{
  "num_hidden_layers": 8,
  "hidden_size": 224,
  "num_attention_heads": 7,
  "num_key_value_heads": 7,
  "head_dim": 32,
  "intermediate_size": 768,
  "vocab_size": 2048,
  "hidden_act": "reglu",
  "norm": "rmsnorm",
  "norm_place": "pre",
  "norm_eps": 1e-05,
  "positions": "rope",
  "rope_theta": 10000.0,
  "rope_fraction": 1.0,
  "qk_norm": true,
  "attn_scale": 0.221,
  "bias": "none",
  "tie_word_embeddings": true,
  "parallel_block": false,
  "init": "trunc",
  "init_std_qkv": 0.0839,
  "init_std_o": 0.021,
  "init_std_up": 0.0839,
  "init_std_down": 0.0113,
  "optimizer": "cautious_adamw",
  "learning_rate": 0.00166,
  "beta1": 0.95,
  "beta2": 0.98,
  "weight_decay": 0.27,
  "lr_head": 0.00834,
  "max_grad_norm": 0.5,
  "warmup_steps": 257,
  "schedule": "wsd",
  "decay_fraction": 0.627,
  "decay_shape": "linear",
  "final_lr_fraction": 0.05,
  "batch_tokens": 32768,
  "max_seq_len": 256,
  "doc_mask": true,
  "z_loss": 0.0001,
  "train_tokens": 149300000,
  "max_steps": 4557,
  "dataset": "wikipedia_en"
}
Each number is 50 + 12 x the weight over the matrix's rms, rounded and kept within 0 to 99. Layers, rows and columns count from 0.

# up: layer 4 MLP up, 768x224, rms 0.0627, rows 644-664, columns 112-223
# down: layer 4 MLP down (transposed), 768x224, rms 0.0528, rows 644-664, columns 112-223
# gate: layer 4 MLP gate, 768x224, rms 0.0642, rows 645-664, columns 112-223
up644:62 40 52 70 67 42 37 37 46 39 58 46 49 45 46 48 62 37 49 73 68 55 59 54 51 45 67 50 36 51 76 57 28 52 53 50 57 40 62 40 65 34 58 44 52 32 53 47 42 50 43 55 48 43 70 43 66 50 65 42 47 74 48 46 45 42 61 66 49 44 63 38 47 38 47 46 33 69 73 51 30 55 40 63 62 64 61 56 52 60 49 72 87 53 55 36 72 41 43 42 29 44 49 54 60 81 53 38 48 55 60 67
down644:30 62 53 47 75 50 50 53 19 45 51 46 63 64 50 75 56 39 44 66 39 50 52 50 53 46 41 64 42 60 70 68 59 50 59 39 49 30 49 46 37 32 45 47 30 40 49 72 46 37 46 43 60 67 52 52 41 47 59 59 41 34 78 51 48 42 53 47 53 45 31 60 39 58 33 46 31 33 58 50 62 43 46 59 53 49 53 49 49 47 49 72 59 59 66 42 51 59 36 54 39 46 50 62 49 34 55 50 42 19 71 22
gate645:57 59 34 36 52 52 50 39 46 47 43 60 50 76 56 56 43 39 46 63 49 58 58 60 62 58 64 59 63 80 46 54 29 52 40 53 48 37 41 55 26 39 42 54 66 50 53 57 40 58 34 58 66 75 41 62 55 65 30 51 48 39 50 67 71 65 39 65 36 28 49 51 50 56 50 53 72 45 30 50 53 40 55 53 52 43 58 50 57 46 60 58 44 74 71 43 47 54 41 46 62 46 78 51 62 39 43 52 51 64 71 67
up645:51 62 47 60 52 42 45 29 77 52 50 72 59 53 60 69 56 65 63 42 63 43 66 51 49 41 32 53 44 57 58 70 51 46 60 60 50 36 41 60 33 62 63 51 45 47 68 66 38 58 63 39 56 55 59 34 36 45 55 51 49 35 50 62 55 40 41 72 50 38 60 42 34 68 36 57 67 39 52 68 31 54 59 63 53 32 55 66 64 55 69 33 51 58 39 27 33 55 65 55 50 54 31 54 54 54 52 56 51 71 43 74
down645:61 79 80 49 33 45 51 37 46 58 37 53 47 40 50 57 46 49 68 32 58 43 67 53 79 75 61 48 47 48 49 54 30 46 55 59 50 44 53 35 46 48 55 44 55 37 60 21 70 53 18 38 51 61 62 63 55 33 42 53 48 54 40 41 26 37 31 38 44 46 67 37 51 52 44 55 61 52 52 47 38 35 58 33 59 60 32 53 53 50 41 50 45 45 53 66 57 49 51 46 68 50 40 52 49 47 52 38 38 48 54 63
gate646:60 72 58 33 42 40 47 78 37 78 23 45 44 64 47 59 43 52 39 37 39 45 56 57 72 51 40 43 50 67 50 34 26 58 44 82 70 55 56 49 30 42 73 39 42 64 58 37 49 61 32 51 35 65 44 43 57 54 47 43 63 54 85 57 51 51 49 53 53 53 35 48 66 37 57 53 55 60 50 52 51 60 35 63 48 32 58 50 58 51 71 31 58 50 43 38 64 42 65 52 37 40 56 37 29 53 46 69 35 41 48 39
up646:40 42 59 45 34 43 47 61 42 60 30 38 43 38 47 36 40 59 38 62 60 64 51 29 65 61 43 51 71 24 55 21 59 45 42 55 64 61 35 38 31 31 33 52 51 49 47 63 50 49 39 54 37 34 59 47 49 66 51 41 68 34 58 63 35 52 16 68 46 43 57 26 42 41 52 44 53 51 32 49 45 54 39 53 47 53 63 53 43 56 44 70 46 53 51 49 44 45 49 52 48 50 70 39 29 41 44 63 56 59 50 43
down646:59 40 34 58 42 53 45 46 62 45 47 64 70 61 75 52 58 34 74 34 50 73 65 49 41 52 46 31 49 73 33 58 69 32 70 57 56 46 56 63 53 52 58 36 42 71 39 39 58 62 57 43 65 62 64 46 53 43 53 85 38 71 52 35 43 51 76 35 44 65 38 44 39 52 53 20 39 41 45 43 63 43 46 61 60 55 58 62 53 60 61 50 66 54 51 40 64 33 47 45 45 44 67 55 43 35 73 54 46 24 29 48
gate647:46 62 40 39 59 48 61 67 44 52 47 70 67 41 78 51 53 45 57 32 48 42 58 55 61 71 70 31 51 46 59 44 49 71 48 53 56 51 58 57 52 58 35 27 36 65 43 35 57 61 45 17 42 37 56 61 68 44 42 45 33 60 62 51 63 39 43 42 36 47 45 65 73 45 50 64 58 42 33 68 44 39 62 53 40 49 48 61 43 60 40 59 64 76 50 48 58 39 47 40 46 70 70 53 59 39 37 51 65 52 54 43
up647:63 49 39 44 34 51 51 49 34 64 43 62 30 33 67 51 53 78 63 26 39 57 74 50 51 45 60 51 37 55 39 50 52 45 53 42 48 50 48 78 50 56 40 52 67 67 60 61 41 48 70 71 55 37 42 59 54 51 69 60 49 62 71 51 68 42 55 29 59 51 74 54 63 54 41 45 53 50 51 50 41 50 51 51 55 46 54 67 60 44 30 42 37 51 47 48 73 44 56 55 66 38 40 57 44 52 43 49 46 66 56 38
down647:58 52 32 46 70 62 31 35 57 58 60 32 70 45 41 56 38 62 40 66 49 48 41 49 60 58 62 47 46 55 57 49 47 43 38 42 42 56 86 36 68 27 71 34 61 50 37 44 36 38 33 14 61 70 56 50 58 71 43 45 63 45 61 41 40 25 57 41 60 56 63 26 51 56 47 54 57 29 45 48 62 62 63 55 42 63 54 46 62 65 60 76 46 54 41 38 51 57 39 26 64 57 39 76 52 61 51 52 42 47 41 53
gate648:64 54 56 46 52 59 54 54 43 50 40 69 64 51 60 78 54 50 33 59 51 51 72 56 37 37 58 45 46 66 56 57 59 69 81 53 55 57 36 49 49 31 56 59 55 65 64 42 29 59 29 47 51 45 69 57 35 26 56 35 65 58 56 60 59 51 40 68 41 49 57 29 59 60 46 47 50 66 45 51 43 59 44 69 57 52 52 47 60 58 62 35 56 42 55 43 21 71 50 51 62 61 55 45 41 58 59 54 60 68 58 58
up648:39 40 54 56 40 48 53 37 49 42 42 54 59 47 40 54 62 75 45 30 53 47 60 51 50 64 45 41 52 48 36 42 55 64 49 37 57 51 42 64 33 40 51 58 54 47 56 30 45 52 60 51 38 48 47 59 45 63 27 52 47 54 67 50 40 61 37 48 55 47 48 41 21 50 54 52 52 53 64 61 51 52 60 27 26 43 30 46 52 49 73 44 63 54 57 69 40 50 47 47 32 44 67 59 55 39 32 68 49 44 42 45
down648:62 46 37 52 47 62 59 60 46 59 56 39 42 63 66 72 45 43 63 38 47 52 24 84 57 67 48 55 54 64 43 21 62 41 56 63 49 46 54 45 50 55 60 30 41 46 46 48 51 59 56 38 62 37 46 36 43 57 41 59 53 40 36 57 66 63 40 42 54 48 33 83 43 42 46 70 55 45 47 41 35 46 38 40 54 41 49 44 47 32 32 55 57 48 52 35 52 48 40 49 37 59 57 62 46 87 41 22 33 47 63 52
gate649:48 41 26 54 67 44 61 56 28 61 57 66 35 48 62 65 35 39 40 52 25 64 41 48 40 56 52 52 45 50 38 35 22 39 55 54 62 40 50 45 58 49 34 48 45 50 61 46 52 51 48 44 52 77 39 80 38 24 70 55 66 52 51 54 41 68 62 46 35 24 24 46 85 24 43 61 46 84 59 65 50 37 67 47 44 52 55 70 64 45 38 35 62 55 49 37 42 76 33 60 50 55 66 44 42 54 42 72 72 66 59 34
up649:48 52 48 38 46 41 45 58 62 69 57 43 34 54 63 61 59 40 37 52 76 49 63 49 26 60 58 55 58 36 73 28 55 53 46 50 53 50 34 51 51 50 11 41 42 20 28 52 70 44 61 40 26 43 56 48 47 67 63 70 71 57 38 54 62 48 64 41 54 56 78 33 26 61 41 28 54 50 65 48 58 53 59 64 56 52 59 51 32 39 44 61 45 23 59 72 47 31 43 53 58 43 45 44 43 74 58 34 36 21 55 73
down649:60 47 61 49 52 57 33 74 43 74 63 20 65 38 36 54 60 60 67 71 54 51 59 45 68 65 40 32 60 56 61 58 42 67 48 39 44 45 51 42 28 43 58 45 40 73 67 28 32 47 49 55 62 37 52 63 51 51 54 54 28 58 53 50 63 49 45 51 71 38 49 76 53 42 43 65 67 44 39 45 38 33 50 41 36 56 85 52 56 70 49 37 59 52 35 49 60 38 47 61 42 46 52 38 80 54 60 44 57 74 33 55
gate650:44 58 53 74 65 42 66 56 50 38 56 66 60 54 60 51 43 59 40 56 40 65 64 55 61 33 59 67 57 57 44 57 59 74 46 33 41 38 51 48 60 40 51 45 71 53 48 11 56 42 65 44 46 40 57 71 40 58 48 30 57 29 35 65 57 49 47 45 69 44 40 49 46 31 72 45 38 66 36 44 54 63 57 44 62 32 46 46 35 67 56 50 42 50 51 42 30 55 36 52 79 40 51 60 43 66 48 35 49 60 46 48
up650:67 47 41 54 63 47 60 60 56 63 57 60 56 42 45 52 44 55 33 57 51 25 62 59 58 53 58 45 60 60 31 76 53 51 43 31 40 34 38 59 61 42 58 50 62 39 69 27 36 51 49 48 31 40 61 54 14 40 48 53 40 14 45 54 66 66 53 38 34 41 64 54 52 35 79 72 29 49 68 61 54 66 55 61 42 46 45 39 41 74 52 63 57 36 51 28 50 58 39 64 65 56 43 46 51 53 50 53 46 59 64 28
down650:31 58 50 55 57 43 49 45 32 36 54 46 44 36 38 46 50 40 47 34 64 59 57 54 58 51 34 55 61 54 27 62 47 39 42 48 36 67 70 61 51 71 61 48 61 39 62 55 77 44 41 54 72 45 60 50 50 25 73 38 53 67 52 28 25 35 66 38 73 54 60 47 48 46 53 35 47 49 47 55 55 54 39 35 55 70 47 14 57 56 50 41 48 56 42 51 51 58 95 61 26 53 58 43 63 54 34 56 42 34 53 41
gate651:51 39 50 46 62 12 55 64 54 44 71 56 56 50 47 41 80 44 64 52 61 50 48 31 38 59 42 38 61 57 56 37 33 64 23 60 50 62 40 65 52 48 50 52 52 42 62 35 60 49 55 58 37 57 54 52 56 58 52 66 64 46 55 34 49 48 37 61 55 59 39 47 46 37 54 60 43 60 48 28 33 41 60 60 43 50 59 39 64 71 45 53 40 44 45 30 45 58 34 50 64 48 58 49 37 48 44 62 51 54 31 48
up651:69 45 53 40 63 45 86 45 64 60 64 41 60 47 63 65 48 59 39 50 73 42 41 37 39 45 66 51 39 47 47 57 51 37 43 49 53 43 51 50 61 38 59 58 42 46 48 62 75 47 69 52 49 69 61 58 67 56 46 52 55 64 28 60 46 35 42 42 42 49 62 46 43 26 53 57 72 56 51 36 52 50 45 56 46 72 45 50 33 46 66 41 53 54 60 48 36 49 56 42 32 49 52 73 50 43 70 49 34 55 58 72
down651:37 36 60 73 64 54 50 49 43 68 41 46 33 61 49 59 51 54 37 59 55 62 69 58 48 39 50 33 39 58 57 55 40 59 59 37 70 38 61 65 50 42 39 48 54 64 57 32 63 31 34 36 46 48 58 34 49 48 67 41 56 52 27 51 57 45 64 54 39 42 57 57 39 50 56 49 35 42 71 51 41 69 63 59 51 55 47 53 50 73 44 50 39 67 46 42 47 51 55 70 47 45 44 56 43 48 45 35 11 43 48 44
gate652:47 43 53 66 74 35 47 58 53 50 59 47 35 61 51 47 62 51 48 50 55 66 27 33 51 45 60 71 53 49 30 54 63 44 28 55 72 23 31 69 38 48 30 38 52 45 55 41 78 64 48 23 60 39 45 72 53 48 66 66 59 27 50 61 37 56 77 51 27 46 51 55 32 52 50 35 50 48 48 58 64 64 55 60 31 36 48 64 48 52 43 40 47 49 51 38 57 50 53 41 51 77 42 45 40 44 49 57 55 59 28 50
up652:58 32 67 43 42 53 64 74 42 52 65 65 45 31 52 51 49 67 51 48 13 57 49 64 58 51 56 48 60 62 72 10 47 61 41 69 43 44 45 27 45 56 51 73 51 47 55 45 68 50 43 21 34 59 57 37 41 52 37 45 63 51 74 49 42 37 46 39 50 48 78 42 63 47 39 46 68 38 53 59 46 21 50 40 37 52 46 40 44 38 61 47 60 45 46 75 37 54 40 33 79 48 56 47 50 45 60 54 68 52 48 54
down652:68 65 53 66 60 62 48 46 43 61 50 57 57 42 46 94 73 30 76 40 59 63 30 43 49 51 43 32 54 73 45 34 42 45 34 50 36 47 46 39 68 53 72 54 46 59 62 41 45 69 50 49 47 48 57 41 34 39 46 22 79 24 50 66 39 61 69 38 42 44 57 48 30 68 27 72 58 49 48 50 47 49 47 49 34 53 28 58 32 48 42 48 29 48 49 61 61 75 61 33 65 59 37 54 49 56 62 50 42 41 48 50
gate653:50 43 36 62 76 36 43 47 55 56 24 34 33 58 41 43 44 56 49 56 62 48 55 48 35 54 58 57 58 72 54 39 52 58 40 54 33 68 23 31 34 57 44 46 52 50 52 47 67 46 37 66 49 73 56 40 45 55 72 70 59 47 60 45 64 70 54 90 27 70 43 42 43 53 57 49 46 38 38 46 52 69 72 41 54 35 54 52 55 56 36 48 54 44 41 52 17 46 51 45 58 49 42 33 40 60 41 47 42 41 35 54
up653:33 29 40 44 77 58 60 67 48 50 55 59 59 56 43 48 59 47 46 36 65 66 54 69 53 67 50 41 56 63 40 50 68 50 53 64 56 46 34 51 43 45 71 40 50 47 52 42 69 42 36 55 42 56 52 51 40 48 52 51 61 35 46 63 54 64 56 43 24 27 64 56 57 50 45 50 51 43 40 50 53 41 57 61 47 55 50 62 50 59 53 55 62 55 40 71 64 14 69 50 49 36 56 52 52 46 43 55 36 55 63 61
down653:38 53 41 65 50 41 41 34 56 55 57 52 35 37 37 41 44 57 57 66 54 30 43 38 34 39 57 47 36 51 65 47 31 56 63 37 35 76 42 54 35 59 60 64 37 67 45 46 44 48 44 60 55 60 55 45 55 60 55 53 47 64 56 23 56 65 49 54 44 60 43 27 27 55 56 50 42 46 60 39 61 52 39 35 40 27 61 48 44 56 45 51 39 46 60 37 53 63 52 49 50 51 27 66 50 52 63 32 40 34 62 59
gate654:47 40 45 56 71 59 42 41 44 60 37 50 56 44 59 51 77 37 49 40 38 71 30 66 60 61 58 50 51 49 63 26 45 55 34 53 41 77 41 51 69 50 32 47 48 27 38 45 52 52 67 34 62 39 67 49 43 36 50 48 51 40 35 36 60 49 54 33 43 36 55 63 42 41 45 68 57 75 38 56 42 59 53 51 41 53 37 46 53 56 43 76 60 72 33 39 53 56 48 32 70 60 38 45 43 37 53 51 64 48 68 39
up654:38 52 64 53 61 57 65 67 57 47 35 35 37 61 56 49 56 56 53 67 43 39 61 50 70 78 73 56 45 51 52 49 86 37 57 43 67 55 65 53 54 73 42 54 50 39 27 50 44 64 54 31 51 51 34 72 58 57 59 58 58 47 69 42 63 44 64 48 65 37 39 58 57 47 67 48 43 42 48 37 58 26 38 35 55 22 51 29 54 35 39 36 30 52 39 62 52 46 57 73 39 46 52 56 57 23 59 44 49 36 49 50
down654:22 45 23 63 85 50 53 62 43 44 40 22 57 68 32 48 47 73 48 56 42 56 57 39 68 77 35 47 65 60 44 63 32 56 39 28 31 53 45 31 49 29 41 59 47 65 48 51 21 68 57 40 49 55 64 56 30 34 59 63 58 44 54 49 65 55 45 49 50 50 49 57 47 39 52 54 53 46 56 47 38 56 72 45 36 47 36 42 62 41 66 52 71 55 37 42 54 44 58 67 45 56 37 47 62 51 55 47 36 23 24 46
gate655:48 61 29 38 49 48 47 67 42 52 67 42 53 48 36 47 48 65 37 58 47 36 41 65 46 63 43 38 50 40 49 39 59 73 30 55 45 40 58 34 50 30 49 58 54 53 34 41 51 35 34 43 55 41 49 37 45 48 51 46 70 45 34 44 42 41 53 40 44 33 52 47 54 47 60 29 60 45 36 71 37 64 38 66 48 55 70 60 48 57 32 64 54 66 34 49 45 71 49 42 53 47 77 45 57 46 51 51 63 66 56 46
up655:65 64 56 38 44 36 48 56 64 41 56 63 49 44 56 46 43 45 39 49 10 44 58 67 54 43 62 48 47 68 53 70 13 40 41 40 53 12 55 57 47 57 70 64 25 59 40 58 53 38 44 50 65 50 50 57 31 54 67 56 71 38 43 54 45 49 35 48 31 36 34 63 50 33 39 39 44 48 41 61 42 83 45 70 33 35 42 49 33 60 75 20 55 45 31 44 57 61 66 33 59 47 53 63 39 56 39 55 78 59 49 35
down655:54 58 49 43 44 51 43 56 65 32 57 44 39 85 47 39 51 51 51 32 61 52 63 58 37 52 53 37 47 56 60 41 61 41 43 33 19 51 62 35 61 48 57 36 62 70 61 56 40 20 48 52 53 60 49 31 42 71 85 36 31 56 53 57 54 51 57 35 53 47 66 56 52 46 60 31 26 43 57 39 49 55 55 47 33 51 39 50 47 54 54 33 42 40 63 51 45 84 52 35 52 56 44 45 50 60 22 64 52 56 31 48
gate656:48 36 61 56 54 45 51 49 64 47 35 56 30 54 39 25 72 40 56 37 41 33 54 36 63 71 27 56 69 53 47 52 67 61 40 61 39 53 70 44 46 54 47 51 57 58 53 50 45 41 54 68 40 41 49 54 37 44 42 46 28 57 59 49 65 55 65 46 35 44 31 31 50 45 47 58 35 61 50 39 28 60 44 47 39 58 50 39 51 47 56 45 56 33 40 65 48 51 57 42 45 61 50 41 50 42 26 35 70 43 58 52
up656:61 62 45 52 56 46 39 55 50 46 51 47 61 49 59 53 46 59 52 45 50 47 67 46 46 49 55 60 39 47 52 54 40 53 60 41 64 58 52 73 64 39 60 59 43 63 72 61 38 55 56 62 64 56 42 49 61 65 60 66 63 48 49 52 65 56 43 55 53 68 41 42 48 61 41 41 36 53 66 46 40 36 47 55 62 48 64 37 60 48 32 54 66 59 73 58 60 42 54 37 54 49 61 53 55 67 63 56 41 60 51 41
down656:49 55 34 34 45 59 56 60 52 59 62 45 54 40 53 69 36 40 45 56 52 52 35 55 43 34 56 50 54 51 56 32 60 45 47 46 46 54 34 52 59 27 58 51 54 45 36 46 68 55 42 28 48 73 42 36 54 27 52 34 55 53 63 70 38 37 56 55 57 47 67 53 44 49 53 46 72 43 35 50 69 61 51 35 44 37 46 50 53 57 51 43 34 49 48 38 50 55 44 48 47 40 64 34 42 43 51 65 43 45 44 45
gate657:44 36 48 44 60 19 37 73 54 36 40 31 59 35 35 51 52 54 44 44 45 50 34 61 52 54 42 51 43 51 36 39 51 64 48 68 77 47 59 51 35 20 36 61 44 55 58 59 79 43 46 41 63 55 57 52 32 37 44 51 64 37 39 40 53 43 48 64 41 58 63 53 47 57 47 49 58 55 58 48 47 40 58 52 47 42 86 76 32 60 47 61 56 57 36 53 36 39 27 31 50 67 65 44 43 47 41 49 64 49 71 59
up657:56 25 51 23 56 64 64 47 43 49 40 63 39 30 55 73 48 52 40 61 64 40 39 52 40 66 44 56 47 47 25 24 42 47 49 53 48 55 71 69 54 22 47 54 65 37 42 67 48 71 45 59 43 39 48 51 68 55 55 52 37 50 50 56 59 56 44 27 41 40 59 47 44 57 59 48 77 48 75 48 52 51 73 53 38 28 64 47 29 36 54 50 54 48 45 45 41 50 48 42 48 45 37 52 67 37 76 51 40 52 51 48
down657:28 44 37 47 40 48 24 38 25 57 40 49 68 52 41 52 45 57 68 60 42 63 56 46 26 33 45 36 35 34 46 38 68 58 44 51 54 30 42 50 39 26 48 35 52 61 54 47 64 58 39 39 39 49 54 54 69 62 42 56 38 41 50 47 52 38 58 55 57 51 35 63 40 35 36 49 27 26 47 54 55 38 32 40 47 66 38 40 57 51 70 53 63 35 77 42 37 32 45 29 37 50 57 73 71 55 59 26 56 54 33 61
gate658:48 59 33 42 48 62 47 49 75 57 60 74 59 38 43 33 54 45 54 48 45 32 43 34 42 50 58 41 53 39 44 61 28 44 44 56 75 41 47 46 46 69 35 31 53 29 48 51 45 82 73 56 44 50 38 44 42 42 53 64 79 49 73 54 49 38 66 50 50 46 47 59 43 52 57 59 32 46 46 56 41 45 54 48 57 59 73 57 51 28 53 31 40 57 55 61 45 54 65 45 39 41 63 68 31 56 42 57 73 58 38 54
up658:42 58 28 64 71 63 43 46 64 32 60 49 43 48 48 50 42 45 43 41 42 69 57 49 51 57 75 66 52 62 61 69 51 57 54 45 49 51 41 53 71 56 38 35 42 52 56 55 48 22 43 72 54 50 52 49 19 78 71 65 29 42 52 43 55 69 51 71 48 62 62 53 66 44 23 59 62 63 49 39 58 52 37 71 59 37 81 48 45 55 52 47 48 71 50 56 43 58 40 28 48 55 53 52 48 71 63 37 34 56 45 45
down658:45 61 52 41 47 61 79 53 59 50 42 48 50 45 42 45 70 44 49 64 66 56 55 41 48 51 49 65 38 45 28 46 44 46 46 57 38 45 41 43 35 57 33 61 34 86 39 49 52 43 35 42 57 34 35 30 42 56 33 35 36 67 50 40 64 50 66 51 49 57 59 68 47 40 38 37 68 47 43 61 50 86 53 34 51 51 73 66 57 37 48 44 73 48 40 82 42 48 38 53 42 48 36 39 45 44 57 24 43 60 27 29
gate659:64 51 48 48 69 42 56 73 44 53 40 54 53 59 61 74 62 43 40 46 42 60 46 61 59 68 44 53 40 39 93 40 55 70 43 47 59 35 56 61 37 58 55 49 33 56 41 54 71 43 43 48 50 56 34 63 63 52 52 53 60 40 59 61 33 46 16 32 62 54 52 21 33 50 60 53 65 76 49 73 51 48 54 45 37 51 41 65 43 61 42 32 55 64 36 75 50 52 43 41 28 59 56 35 41 50 56 70 69 46 39 45
up659:60 53 27 57 35 57 27 42 75 36 46 52 75 54 27 52 44 29 49 49 50 60 69 77 50 55 37 33 80 54 44 48 57 45 23 47 43 24 42 39 54 53 50 55 53 32 56 57 48 53 37 50 70 63 73 57 55 63 44 33 40 57 66 36 41 52 40 36 42 30 45 49 57 42 44 31 50 48 50 60 47 48 85 36 57 28 38 60 39 49 55 54 67 66 57 54 59 43 45 56 55 46 41 55 60 68 51 64 50 46 62 42
down659:55 61 31 41 54 56 37 33 47 60 34 32 48 35 47 36 52 62 82 56 66 54 57 45 44 53 60 58 48 24 41 43 38 42 63 51 45 45 55 46 35 59 37 52 26 58 60 47 57 52 36 50 77 60 51 61 33 48 47 21 59 40 58 62 31 58 73 64 58 47 53 32 50 62 37 44 55 44 36 49 50 44 46 56 62 32 30 39 61 31 51 57 39 43 32 42 69 43 64 37 40 63 51 56 47 45 52 65 59 51 49 43
gate660:61 63 36 36 35 48 60 45 66 53 55 47 48 43 52 41 54 50 24 50 52 43 57 56 24 42 49 43 49 58 63 23 61 54 53 72 80 46 51 61 45 35 64 26 68 82 42 59 41 52 35 64 86 51 51 71 74 49 40 43 55 47 52 79 59 53 34 56 42 36 37 41 36 61 56 42 73 41 43 76 51 59 51 67 46 49 51 67 54 58 35 58 46 63 52 46 56 52 38 45 58 51 43 67 47 39 52 44 55 56 39 50
up660:45 52 58 82 57 28 50 39 23 35 47 22 39 41 38 73 56 69 48 59 74 50 60 29 56 55 43 55 63 29 36 59 43 57 39 46 43 43 62 51 58 46 33 55 65 47 54 37 55 43 50 46 44 47 42 54 36 39 31 38 38 35 53 31 49 57 57 41 61 85 50 56 60 46 60 20 49 61 67 50 54 31 54 39 70 58 71 49 72 65 36 56 37 25 63 58 69 49 56 53 66 53 40 52 74 63 48 57 52 54 72 37
down660:44 43 27 43 42 49 57 73 72 47 62 61 44 51 63 54 61 41 46 38 39 71 29 48 55 70 57 39 40 65 67 62 41 68 53 49 34 40 53 40 56 41 58 60 39 52 39 44 61 64 41 49 48 53 58 62 35 59 50 47 55 52 60 42 44 39 53 70 26 56 48 45 37 49 36 56 54 76 47 51 46 62 57 31 48 59 53 53 49 69 57 54 56 46 50 81 28 58 53 41 62 47 59 63 44 42 49 76 55 45 73 62
gate661:29 20 49 35 45 51 62 75 53 49 53 32 46 69 79 53 69 66 29 58 41 54 49 28 39 58 47 42 51 43 45 48 35 54 49 49 63 42 39 54 34 45 53 52 40 57 54 49 45 72 40 19 48 46 45 46 39 44 54 31 60 48 51 58 57 74 27 52 45 55 23 47 30 43 45 64 47 48 40 58 67 35 82 45 51 05 52 50 59 72 40 51 66 60 46 49 62 55 58 40 51 59 36 67 46 48 51 81 50 56 46 45
up661:44 54 34 43 59 52 48 48 66 62 49 50 43 63 21 49 32 59 70 70 66 35 53 60 74 44 31 61 48 43 34 67 73 47 50 52 47 51 28 45 59 46 36 61 56 27 41 62 45 38 61 53 41 29 21 56 54 56 75 50 56 46 44 51 43 43 60 35 53 36 64 68 54 66 70 30 47 40 64 22 39 57 85 57 51 44 36 58 57 53 44 64 61 46 48 47 37 55 31 61 65 40 48 79 46 37 35 37 40 50 38 63
down661:54 59 60 55 30 59 51 40 44 50 69 49 60 37 43 36 83 50 57 30 39 55 75 54 39 30 49 48 54 56 64 45 42 38 44 45 48 51 47 24 39 68 23 49 66 36 36 48 68 26 52 62 41 42 34 55 59 64 57 47 47 43 38 38 45 50 57 60 55 53 52 44 68 73 65 64 46 57 56 31 45 82 56 86 46 56 46 60 43 70 37 49 49 48 44 51 66 51 50 30 60 50 54 47 40 39 35 49 56 46 54 37
gate662:60 68 52 32 49 47 58 35 50 48 32 33 58 91 55 40 57 52 27 64 70 42 48 49 45 57 48 50 82 34 65 45 55 57 60 58 69 53 61 47 60 50 56 31 52 53 51 39 49 37 56 50 51 40 48 61 61 40 35 46 42 50 36 69 43 22 29 71 54 58 47 34 41 25 57 41 35 34 46 63 35 53 68 29 57 74 40 55 45 76 50 49 62 43 48 52 32 62 52 36 46 50 34 61 52 62 66 54 58 52 55 65
up662:63 51 36 39 68 56 75 60 38 47 67 41 58 53 33 64 37 43 40 50 46 58 55 49 44 65 46 78 44 42 52 59 46 58 49 44 55 60 73 27 48 46 36 52 51 56 40 55 46 50 37 47 67 25 38 46 43 57 63 38 34 71 40 47 52 48 43 72 69 37 71 55 36 55 56 70 51 60 54 59 29 42 40 28 54 65 26 55 36 50 32 42 31 54 63 63 46 51 45 43 60 22 76 58 58 36 53 76 64 61 46 66
down662:63 53 47 14 50 38 51 39 57 65 47 39 41 46 45 66 36 55 56 46 42 35 61 57 28 45 45 51 55 55 43 50 68 55 68 36 46 60 44 52 57 64 31 51 54 62 42 66 35 22 33 42 35 81 57 56 44 72 45 49 43 43 44 44 39 45 42 43 65 30 50 44 50 49 52 54 57 45 41 39 66 59 50 48 56 46 56 62 65 67 65 35 64 40 67 53 55 42 61 59 69 51 50 38 54 52 64 44 38 38 33 50
gate663:70 53 44 48 58 69 41 56 60 65 38 52 51 59 70 42 33 70 37 38 48 46 72 41 22 57 50 63 66 37 53 61 46 53 41 15 54 42 64 48 44 64 35 41 44 46 53 57 49 51 33 13 37 64 31 41 69 45 59 36 51 39 55 53 58 40 43 74 40 56 40 56 37 61 60 55 65 55 49 60 46 65 48 64 47 33 61 47 52 51 36 40 63 60 32 68 46 59 31 57 66 34 51 47 44 44 26 46 54 38 64 56
up663:46 62 46 46 53 51 52 38 34 52 40 55 55 60 50 33 63 33 54 45 65 61 54 43 34 49 58 55 36 64 65 53 41 41 45 42 44 32 66 50 46 53 49 58 89 40 58 47 69 72 58 61 54 53 45 59 51 46 23 45 35 52 44 45 67 55 66 40 48 63 56 60 40 50 37 39 58 38 61 40 42 48 53 45 65 46 58 53 45 46 24 64 44 35 56 30 27 20 59 49 57 53 43 25 46 60 45 42 59 23 56 37
down663:59 51 59 57 55 42 53 62 40 50 37 36 61 43 55 45 42 57 42 59 41 64 65 55 33 50 46 52 50 36 76 34 63 46 53 68 47 32 43 51 54 46 52 54 48 65 15 61 56 66 63 54 33 59 52 61 43 37 32 65 60 51 53 59 55 24 49 42 45 42 56 50 46 35 46 44 48 61 48 61 48 29 63 43 63 47 62 46 49 81 20 47 65 51 36 42 54 45 65 36 68 44 50 57 63 37 47 40 41 62 54 44
gate664:33 52 56 54 79 54 32 61 41 43 78 59 53 50 48 44 61 37 54 48 42 62 40 70 52 43 40 48 40 62 32 52 53 69 36 40 58 31 70 48 35 65 36 33 49 54 64 51 48 54 42 44 65 64 56 68 45 51 55 62 47 43 60 71 59 32 55 61 39 35 49 55 45 44 31 35 51 48 40 56 55 65 39 40 65 55 44 25 21 46 46 36 63 71 62 86 50 59 42 52 55 29 31 45 46 55 15 35 43 59 73 46
up664:54 44 41 51 29 48 57 44 57 50 53 51 74 43 39 45 47 58 31 44 48 44 21 56 51 39 42 53 80 41 75 44 49 42 48 58 59 38 27 55 44 65 65 55 56 56 41 54 48 47 47 42 54 41 51 54 81 63 28 67 50 57 33 62 58 44 29 44 68 48 50 47 41 43 53 55 57 53 38 32 36 36 69 42 55 61 67 48 37 15 61 46 45 46 51 38 60 76 23 63 51 47 57 53 55 45 63 55 41 66 60 56
down664:34 30 53 71 52 54 60 51 57 37 63 46 52 37 46 51 32 57 67 42 45 49 52 61 65 27 43 31 43 49 30 48 43 64 61 47 51 65 61 45 69 67 69 52 32 45 67 53 44 59 53 46 44 72 36 61 62 59 68 59 58 39 43 60 46 57 57 48 59 56 45 70 68 66 34 42 47 49 64 49 53 56 38 64 57 49 68 38 36 67 59 49 55 63 60 41 36 51 71 45 35 42 34 36 49 55 49 78 62 41 68 61